Part of a small language model's weights.
Training: a variant of Adam for these matrices, 95M tokens, 5769 steps.
Each number is 500 + 40 x the weight over its row's rms, rounded and kept within 0 to 999. Layers, rows and columns count from 0. Numbers have three digits each. The size before them is the row's rms in percent of the matrix's.

# up: layer 6 MLP up, 512x128, rms 0.147, rows 148-158, columns 0-127
# down: layer 6 MLP down (transposed), 512x128, rms 0.165, rows 148-157, columns 0-127
up148 104:511491527519492485499515524496472453534562526554480480524513602509494451443473499503516510518454431511507550600536458474528567514553506521419495527427515469489520477474506430474487534530447505496516452551489518420485479489483482440521567421524502560559551492526568467456490498471430504504509460518535402408514475477463440475489460531437489504423498559547494481484490469472577448538462
down148 101:444483391497527579472500539586563525456487528572526499461507473492453507516461534482535461405478520539557446448522456544557526534485521534508567509425438545496513544499489553519515512506491460449521545426443526461515437505480477552485491543451444496520478511526443437495499495480461546572447530468504536516461491498523542571540560485462493556513523491470489500481536573489591477476497
up149 101:486493518495435474478518506507506455545490529533543451518472513463510456404476528518485466543502406517440484512488503484569500521507509490542564495473586454458473473566517462438554588532555546494562500461485566456506467534402464433516513477456458447555449539509505480515432456495482556477564455498518485489564515527487429490479522542469497532514543526453476510524478508582542397483472
down149 102:542468505489493565556414514548546530459478530487555495464479517508447451460471495540395565508510482513513458549489545531467432582467509441476499542539528491507504560458527505446483463516510530527478530473507487500463533473532509425566448497467523407527476507479554504519422517502457511565504493468465503497523510531528527497503451585508443594462451559505478522525548386488518489421520
up150 107:500538528489425444489501443468503465542520501509531448441494589549481533526476529516489435426489484454482513524464552529522451494495506480479589424586554496478483525547534533500485525511451487434492540477522514467494493462472494465547512535502462535577465455566483414605520408513464551554516482441453498520548464525455538484432541560468465519538508541450541480567486522530484504482539
down150 113:591480523525467519513452534510516425494441545555554426547429449516455500474566501549538450463434509482504528520506513487491460458508549486462534493533514499446542538492455498559530499528499554553500516495488450513443436501486490450445481547447463449497468470516510545473502418542486575412532512454529509560555572479532506464580480509477496482556539501497518425536475588505433464459500
up151 110:501564504571501480531497547498518518451478470540537520574488473482476473483412402532496532496529536495589429500504546500449502433574476477439551566561513519396530462537454453467491545426429426485565531500468548526515529464490501496507471460512491499480506456483496523511477490491523436546487470540468446486496472456533513589468515486490467470423562493540483532569537466435501513521523
down151 111:492532470527530593467499473476503501587494462427461520556476504485464598512498538571454432472473547456502439461543441401498544464455483493532522531490368499544502460513494507476579542487456475543573512503477501517504498550507521512523496504493523484414467527549459424505449527538482518484407490491443482536531539505502528528504503521538461559528465549527515431486492510484546531554485
up152 108:534498584465527492510513484445556474542600494520494507523495499579578523473481502479522488512525407477520546540493546455453535508504500422490496512493473553461418474491531501492468528556421516467497560421498454406469513485487461590499488463459470444473483512497559489543525494525463478521563433486435477474452545492508450454499594542530475546519502496507475477501495609462543516505465
down152 109:468457441435494501521497484479554485593506464454475516496555493497465486524499464501467505490432485512480528517488441555583518524426627484514444523470596514442549523486540456443544535531525545511511446518449444489461501454488513574577520504498501536583443454484520543483473469494483522525549504489546566475488558458530476453524447536539521444521535480475488411470509528533466492557463
up153 102:482556534559541487415516493522533567504518421529480447456460511492508499510467472432520503503504459578518400466487529570544487483497524452426501487464530480477514444522444462513438487464480460517488508443478519475496462501541489431478483562510509449490510455501494510551559526530566451531503458486505454487562590586513494558467552517509444585519489520577530471497566571509483490434542
down153 090:518518595566509518446472507429503491495534451525569510504457471489479498486519480498510437430472483491494539530497495495518490541469462543511406552494528486472560434522475476543497518431496522490521472512454493505469544470546489547507464466472551508487454493541539527468533545482517487485530554502552431470521529486493428584416466533506589532557474538572440458431422598446473444513542
up154 102:473555515477452446521556420405459537525560490498470615478504462485539463441489488542518465537510417483469523532547473518492530511457483471477489516570451465376497488527475435537520545499496475512552553420500424480455548517507561536544488484537424493532481530525479501495552485521471448511542500534455515470513514503498479549510460547555416520507499510495518483477504541470583540567514
down154 099:488515598533517499445548510483477518461524472515486483559464493523458506449478482479469494504430478418540513493534590457493495403559515528498444448456554438508466481487524449517511522526538512481481488593503453468518514508452533566425491437486552506542542541456505507507524516448426565553493434485579484555471531588514495478553481518479471514539588505560500546475477483443531528463485
up155 117:439562520484496469459497502443557474511476512461521503509464527534409548568428501484484534439463507463568546513563479478503519473516442579490496527420449460524502458480465512455454463504392549535591462490511472498515476469548461499520529507481506540546525502488507462507443559490420422516575457516540519565479495572522523530542520510518458418489506549575480526466471509453494454505470
down155 118:537423388457464454471400511515481522471509547561595475493458553435466426433476462488507583457490477494513527555495521480551530484463526505583450459515572497515537503459547428506495506544580479529522500508480466479494503461498494507522485459535505553545512509470474573503507501488496553503521509446551449509470502543518486434522420491462443529536519500496486507465508481509605552474552
up156 093:456453488493569492497505547472539523446497536513500488543531475583502490475497475520498575439543458487488542545527436535523470501466446480490499496421605569512533414547490436433490502456408581492561460476472522500520442446502465486537479543442489477503527510483560466480479567486413462466563494539446489507533559530490488499480514521571545508493558496473453503560489584467518524511519
down156 086:571427517480454528533561483548477423464493467497503503515487559463546424499549534510543507481564531532530466470509493511528517450549510500513456466514596462519489534494599531545446463443631541533494483515478509510545493553536480492436491539445503513478426435519454507440436470471511476464439526522490547481503518510536518470480459482402535506500589548518434520467549497507484491496499
up157 102:464480518566480499520551537546527524422477475445455520610502505450452500501452415473486498470555493450561491524506500523569518487473516585476550521487474534436514501535443496474383528489460471505570561440482466508528567511512504495488548522491520543474519503499569459517481451521485463469454505503489410494608471543474507450526451426437453507537519539534545501497515521545478487510452
down157 094:493562508442455541504422488543504509526490492513506430466434482524519499529529496471528553538501543520465546531496471509482492442602545475516413440551550466520479533487525497425549481554553511492408535524503463550499508544505444541458529535522442482567463552450440561490456520462453522545548452517475511543478450461532505479542483523441562551552552504467446498486448407455520473523510
up158 089:553495513487483471455545416550528481471508513483503437455505527517497545541548526545519495440481552536478563444515578490542454472511474500476605429508484492490462446503508476515501559510452544495507583498511490530558505501594476478485525385514440523497567484511451481538574475578515467511489498555459467479526490497487459471444475525495428434502507508442553446544456544591499483500526